config.toml
num_hidden_layers = 14
hidden_size = 160
num_attention_heads = 2
num_key_value_heads = 2
head_dim = 64
intermediate_size = 640
vocab_size = 2048
hidden_act = "swiglu"
norm = "rmsnorm"
norm_place = "pre"
norm_eps = 1e-05
positions = "rope"
rope_theta = 1000000.0
rope_fraction = 1.0
qk_norm = false
attn_scale = 0.125
bias = "none"
tie_word_embeddings = false
parallel_block = false
init = "orth"
init_std_qkv = 0.0343
init_std_o = 0.00724
init_std_up = 0.0343
init_std_down = 0.00324
optimizer = "soap_variant"
learning_rate = 0.00255
beta1 = 0.95
beta2 = 0.95
weight_decay = 0.053
lr_head = 0.00345
max_grad_norm = 2.0
warmup_steps = 200
schedule = "wsd"
decay_fraction = 0.81
decay_shape = "linear"
final_lr_fraction = 0.0
batch_tokens = [16384, 32768, 65536]
max_seq_len = 256
doc_mask = true
z_loss = 0.0001
train_tokens = 210700000
max_steps = 6226
dataset = "wikipedia_en"
Each number is 128 + 32 x the weight over its row's rms, rounded and kept within 0 to 255. Layers, rows and columns count from 0. The size above them is the row's rms in percent of the matrix's.

# layer 10 MLP down (transposed), 640x160, rms 0.146, rows 392-398, columns 0-159
size [101  97  95  94  98 104  98]
[[211  65 135  95 157 118 139 111  75 103 135 137 178 140  95 115 123 177 125 154 143  83 127 142 148 119  84 149 148 129 175 163 159 128 142  87 120 124 106  93 166  65 181 147 140 141 136 107  76 107 155 112 146  97 120 183 134 149 142  96 162 183 107 158 123  78 104 104 172 129 113 137 168  92 141 133 108 132  66 107 150 151 142  93 119  93  55  92 127 142 117 199 124 169 125  67 111 157 102 146 117 129  96 137 110  88 120 128 160  87 183 131  88 138  73  92 165 175 137 143  79  81  86  76 102  91 122 107 187 108 126 126 172 111 156 168 145  95 154 159  95 163 154 103 134 126 139 140 103 169 124  91 133 108  57  46 152 114 154 155]
 [125 130 109 150 120  94  84 173 139 144  59 112  98 124 106 190 144 133 148  88 130 118 150 132 201  95 130 131 119  95 147 117 119 137 117  97 164  81 126  98 174 131 112 140 132 108 127 130 166 111 101 134 115  86 140 123 185  97 116 168  89 156 141 116 114 173 111  81  79 124  52 190  39 141 123 153 109  89  99 104  93 195  86 174 147 107 168 120  66 103  96  82 173 121 169 135 145 143 171 197 158 135 189 216 129 191 114 143 123 149 126 121 147 155  72 139 159 172 122 153 140 114 105  98 151 143 100  98 121 159  92 148  97 120  78  94 136 163  91 115 144 135 136 142 154 142  99 133 109 145 119 171  80 125 173 149 162 108  65 128]
 [114 122 146 185 117 141 148  92  63 189 127 124  92 136 116 120 120 132 127 122 106 130 154 152  40 153 106  88 116 114 199  93 133 118 121 155 169 141 149 119 105  83 153 155  89 104 104 137 139 161 134 139 123 144 126 120 107 119 106  83 169 176  91 106 133  85 103 146 128 170 104 134  99  94 164 168 164  69 159 169 162 172 193 140 131 143 110 149 112 161 146 153 132 165 203 165 167 114 129 131  80 113 198 130  97 150 115 122 109 113 115  96 129  95 129  92  54  99 102 140 125  90 175 136 143  85  28  88 117 205 126 149 111 132 152 115  75 107  85 188 155 163  87 113 167  80  81 155 107 130  92 149 128 159 160 155 141 109 116 109]
 [ 81 113 136 104 140 125 126 122 121 129 160 124 138 121 175 101 115 155 170 110 122 111 150 115 136  67 178 112 139 179 109 187  83  65 140 151  93 116 139 104 133 130  97 148 102 131 165 137  92 141 160 142 129 147 117  85  63  94 158 128  97 104 128  13 158 169 147 113 112 163 159 162  68  69 185 183 106  91 112 156 109 169 130 144 132 139  92  85 142 119 137 137 121 144 104 143  99 109 195 128 174 152  92 110 109 129 100 108 100 171 131  54 116 118  80 114 138 194 151 160 151 125 145 102 186 139 135 156 194  71 156 111  76 138  94 148 157 151 120  77 114 156 153 120  66 151  81 106 120 177 125  97 132 155 121 134 157  77 118 181]
 [111 124 127 111 108  83 161 111 130 133 167 140  95  72 128 129 156  73  93  50 124 110 127 100 131 141 134 119 123 122  96 150 154  60 105 203 128 164 104 126 149  84 142 150  87 126 147 202 110 112 120 133 128  90 145  87 140 137  85 102 113 165 140 170 128 143 106 103 136 149 137  62 137  65 135 128 106 133 117 143 146 199 136 127 160 152 158 116  90 142 178  87 135 136 123 117 166 119 102 107  71 120 143 143 135 150  88 100 194  96 134 125  92  74 131 120  89 100 128 144  70  82 217 133 132 101 128  69  86 173 116 150 146 160 133 162 115 162 122 171  73 138 231 155 187 132 145 145 124 144 122  67 110  74 162 119 118 134 181 115]
 [128 128 116 135 122 105 123 127 148 171 103 154 153 143 185 124 120 150 129 120  84 160 108  48  83 149 143 144 128 136 107 154 115 140 194 123  67 130 122 143 131  88 137 131  70  79 132 122 105  77 119 141 123 144 177 200 139 167 119 127 161 113 129 156 153  94 115 148 190  94 199 133 183 109 129 176 100 119  97 132 138 139 118 103 175  88 115 116 106 113 135  70 110 131 148 183  95  93 192 116 110  99 179 128 110 108 117 134 169  77 150 117 123 132 127  47 163  63 213 142 106 139 115 122  98 165 109 105 113 188 118  71 138 111 147  71  47 162  98 133 142 135  93  83 178 158 133 151 116 135 111 153 170 131 112 160 188 107 145 167]
 [101 117 147 198 153  97  88 112  86  62  92 157 108 121 171 114 135 117 157 170 158 113  95 122  44  74 148 146 100 100  99 143 149 104 134 138 190 198 144  80 147 132  99 133 156 130 168 155 131 150  64  91  82 152 124  98 158  93  92 156 148 113 160  11 151 110 105 177 136 131 156 106 156 121 145  89  84 144 126 132  87 132 151 130 122  93 136 118  86 111 121 170 119 149 130 129 149 153 100 132 144  90 160 164 152 137 118  77 133 118 137 147 109 144 163 109 113 154 171 139 189 120 123 143 127 200 105 154 193 114 111 136 119 171 172 154 115 130 164 118 145 119  85 116 162  92 134  75 139 126 115 124 155 209 148  85 179 161 121  65]]
# layer 10 MLP gate, 640x160, rms 0.15, rows 393-399, columns 0-159
size [101  95  96 100 102 105  93]
[[176 180 138 111 160 165 122 134 133  75 112 201  69 146  72 121 168 127 116  93 154  95 119 153 118  99 135 106 155 109 129  92 183 132 123 109 150 123  95 161 173  86 183 142 135 111 174 121 187 186 119 125 168 119 118 138  85 152  46 162 126 150 170 153 118 149 127 109 206  83 165 150 124 139 127 185 158  84 130 134 142 143 111 111 117 111 112  85 113 145 146 111  91 118 144 108 127  98 163 129 149 161 171  98  81  65 140 158 120  44 109  93 152 167 169 165 132 189 156 133 173 117 102 112  76 160 146  76 152 116 166 127 151 140 170 165  87 122 187 118 129 131 188 104 127 129 163 119 107 179 152 178 163 128 130  99 110  98 101 156]
 [144  88 109  87 158 100 114 135 100 151 141 165 142  97 163 118  98 111 136 138 108 168 151 150 143 167  98 105  91  77 102  72 137 173 119 135 129 100  96 142 123  85 164  94 137 149 157  83 166 132 124 166 143 125 148 180 113 170 139 131 120 119 131  95  97 125 144 191 169  65  46 110 100  68 114 194 141 147 121  99 133  44 124  79 108 121  94 143 117 137 129 169  59  78 104 115  75 127  98  97 165 123 134 102 129 130 172  58  90 136 113 109 165 112 116 103 153 183 104 123 181  63 155  76 100  96  89 130 112 138 153  55  78 143  74 135 130  99 138 115 146 114 127  76 111  90 142 118 108  97 127  79 131 112 116 176 186 158 157 138]
 [ 97 182  71 127 182 152 134 172  88  94 193  99 138 158  42  99 158 108 158 132 142 134 111 225 171 208 126 156  69 158 184 166 115 187 137  79 107 152 136 113 175 114 118 129 194 129 133 118 127 121 116 136 137 159 178 178 139 114 112 149 160 182 134 165 161 137 137 112 117  91 152 113 134 147 157 118  68  94 207 103 141 110 105 150 115 144 100 122 163 124 155 104 139 113 124 155 111 118 119 194 113  68 155 163 151  86 108 125 105 162 168 135 114 149  98  66 150 180 149 119 115 131 105 131 110 105 110 123 128 156 124 118 135  96 107 127 146 116 146 134  91 152 131 113  97 138 113  53 147 113 142 194 150 155 113 169 194 147 125  97]
 [133 103 143  86 153 139 143 148 167 113 120 124 130 116 137 107  55 145  94 153 124 120  85 115 146 121 179 129 123 208 142 152 155 133 141 146 162  95 130 157 129 103  67 164 159 110 111  80 111  96 141 148 149 122 169 101 131 152  93 152 154 167  88  80 113 200 119 108 160 103 141 167 218 148 130  78  74  92 156 110 134 116 171  97 122 121 137 131  74  99 156 162 118 169 151 199 122 158 150 129 141  74 124 160 153 182 143 123  71 103 158 152  61 161  99 109  94  81 129 169 137 164  89 124  97 132 133  60 159 151 173 117 114 129 175  49 159 129 118 150 113 158  73 152 134 116 144 144 121 132 127 143 152 174  76 144 193 119  62 109]
 [133 121 164 164 121 146 142 122 106  73 140 176 125 137 124 186 140  97 121 148  56 176  70 114 123 108 164 176 164 125 128 151  90 109 134  86 139 118 122  63 143 113  67 125 122 143  85 141  72 118 112  94 139 170 102 144 132 140 117 130  98 126 182 140 136 197 145 105 189 129 140 135  90 107  99 143 114 130  97 106 176  71  65  56 104  86 110 116 152 142 160 150 145  79 158 118 137 124 169 136 159  94 122 119 143 132 128 106 174 139 149 129 116 105 122 104 115  84  77 165  66 164 121 102  75 132 123 161  92  85 161 200 121 131 169 171 109 160  48 170 217 117 150 168 120 127  76 115 148 158 108  95  97  98 136 136 150 138 182 146]
 [164 130 176 165 109 178 126 122  47 160 146 112 135 109 114 175  84 146 138 122 182  84 113 159 117 136 106 130 110  88 104 109 139  84 121 101 160  73 145 160  82 145 153 140 137 115 113 133 164  90 138 112 184 138 139 127 122 126  90  31 147 139 117  92 122 151 147 180 169 114  72 176 123  87 105 123  87 116 160 104 128 128 133 153 131 177  95 118 131  92 125 141 128 169 124 167 158 134 168 119 228 130  93 124 130 114 116 152  95 133 153 119 145 139 145 105 115 118  70 121 181 110 101 108 116  17 164  81 144 141  40 152 113 125 115 110 109  59 124  80 157  74 198 136 139 151 136  86 165 118 113 123 180 158 142 120 112 124 135 138]
 [143  72 106 111 100 148 106 134 165 106 198 157 136 193 108  80 135  46 113 122  95  79 107 118 143 152  91 121 159 119 100 156 121 108 105 115 140 160 108 115 128  90 147 102 159 164 125 120 137 119 128  87  91 134 207 224 103 188 170 160 117 144 107 117 143 100 173 139 137 120 137 170 108 133 101 155 150 130 164 147 137 106 121  87 150 192 128  61  93 129 115 129 124 156  73 124 134 139 160 138 119 154 167 119 178 138  55 122 146 101 163 132 174 154 163 108  92 139 141 127  88 141 128  76 107 122 122  64 129 139 115 186 167 142 153  73 117 151 127 187 135 196 140  31  96 112 113 135 123 162 124 147 120 130 104 144 174 197 148 141]]
# layer 10 MLP up, 640x160, rms 0.152, rows 393-398, columns 0-159
size [ 99  95  95 102 105 102]
[[136 155 126 107  93 129 183 118 144 154 140 133 117 132 109 145 186  73 116 152 205 160 116 114 167 101 157 111  80 108 117 157 129 119 202 169  48 106 117 130 132 156  73 107 170 122  95 126 173 133 100 156 118  81 171 134 156 108 115 145 111 123 183 104 116  92 116  74 107 148  97 150 156  59 124  65 122 128 138 115  68 161  88 135 185 147 164 109 160 153  89 107  94  98  98 132 108 137 126 147 102 155 144 109 102 134 141  92  89 144 164 154 212 108 108 130 193 122 193 149 147 144 112 117 115 164 110 164  28 151 120 194 182 136 109 125 136  99  91 120  87 161 135 137 143 137 139 152 188  87 113 167 168 128 152 115 123 112 118  94]
 [159 155 160 158  92 158 172 127 133 127 136 131 121 111 133 111 125 121 174 170 115 170 104 142 132 132 147 141 146 145 174 144 118 110 144 143  24 173 168 144 123 129 180 180  75 108 101 117  77 179 170 108 159 135  97 124 172 121 117 125 146 106 128  87 123  99 107 113 120 145 138 117  79 136 182 109 148 126  87 128 132 137  96 139 151 163 174  87  92  86  42 147 158 145 102 124 112 108  93  70 147 139 102 151  82 142 126 102 142 112 102 198  86 101 156 128 161 113  86 175  67  98 110 178 175  68 172  54 103 141 132 136 102 148 115 139 122  34 113 186 120 204 168 125  95 103 166 142 149 116 153 152  88 116 116 142 172 105 117 131]
 [144 157  84 173 168  85 122  75  87 114 184 146 128 147 152  99 143 145 140 111  98 107 112 150 142 109 115 112 133 157 207 196 119 164 139 100 108  96 120 172 120 107 139 143 113  74 125 127 170 148 109 116 134 170 112 144 151 226  91 160 116  88 197 105 153 152 125  97  94  30 182 111  81 128 123 160 131 117 153  93  85 119 135 166  91  97 124 127 111 141 121  67 131 141 117 165 110 110  63 135  91 153 143 188 118 146 111 132  83 159 101 131 149 184 172 152 106  86 146 163 153 112  63 141  82 136 134 104 147 109 172  92 131  74  96  91 177 157  78 165  77  99 162 121 129 146 145 155 136  80 114 159 124 141 111 117  98 165 125 131]
 [144 120 134 201 225 141 126 120  90 107 148 104 141 134 132 162 180 128 172  96  89 122 147  66 136 170 112 140 131 110 148 145 140 125 100 118 133  99  86  99 150 104 102 148 143 203 136 136 164 102  84  89  51 134 109 145 166  69  96 106 135 146 115  55 124 115 160 114 107 111 161 126 128 140 130  85 114  94 156 130 138 125 144  35 189 168 159 115 175  45 124 108  85 154 137 127 149 127 145 205 142 109 140 152 124  98  89 130 130 146 121 141 114 141 177  96 168  76  96 119 176 162  77 137 104  99 138  69 119 103 125  81 131 119 134 127  95 110 155 159 123  97 172 121 153 119 144 153 160 129 153 178 154  93 122 179  76 170 171  96]
 [161 143 159 158 130 180 131 174 150 169 144 188 130 135 113 114 135 159 144 102 152 126 177 139 133 145 116  64 139 181 177 114 156 201 121 146  77  83 121 135 152 110  72 158  91 122 157 171 161 108 181 137 117  83  99 130 182 155 170 166 141 117 158 131 102 148 180 103  70 163 114 163 143 164 158 125 115  75 165 134  90 129 182 113 140 132 132 125 137 134 156 111 122 150 169  81 113 115 113  98  84 179 108 166  62 112 134 134  89 135 157 113 105 184  79 110 148 148 195 164 121 146 161 129 154 147 151 157 121 200 112 102 100 130  69 139 183 165 172 132 136  69 142 131 139 175 138  53 113 153  96 149 141 150 135 130 200 149 103  94]
 [ 96 116  96  97 154  83 169 178  85 138 174 126 140 147 123 198 141 135  70 133 128 197 184 101  97 163 107  86 146 105 114 169 164 137 126 190  96 118 136 157 118 174  85 125  76 158 115 137 130 207  73 156 117  95 183 136 111 126 132  74 165 154 134 148 124 128 108 139 130 144  64 135 127  54  82 104 106 100 159 106 121 122  98 127 128 194  95 122 131 125  71 137 148 133 119  85 146 185 122 150  91 139 147 114 137  72 106 115 103 153 109 122 216 107 167  85 138 110 114  71 125 159  84  87 114 205 155 133 166 115 129  85 144 152 157 149  77  70 139 126 135  96 121 141 116 134  97  88 116 123 133  85 107  96 118 147  98 123  85 144]]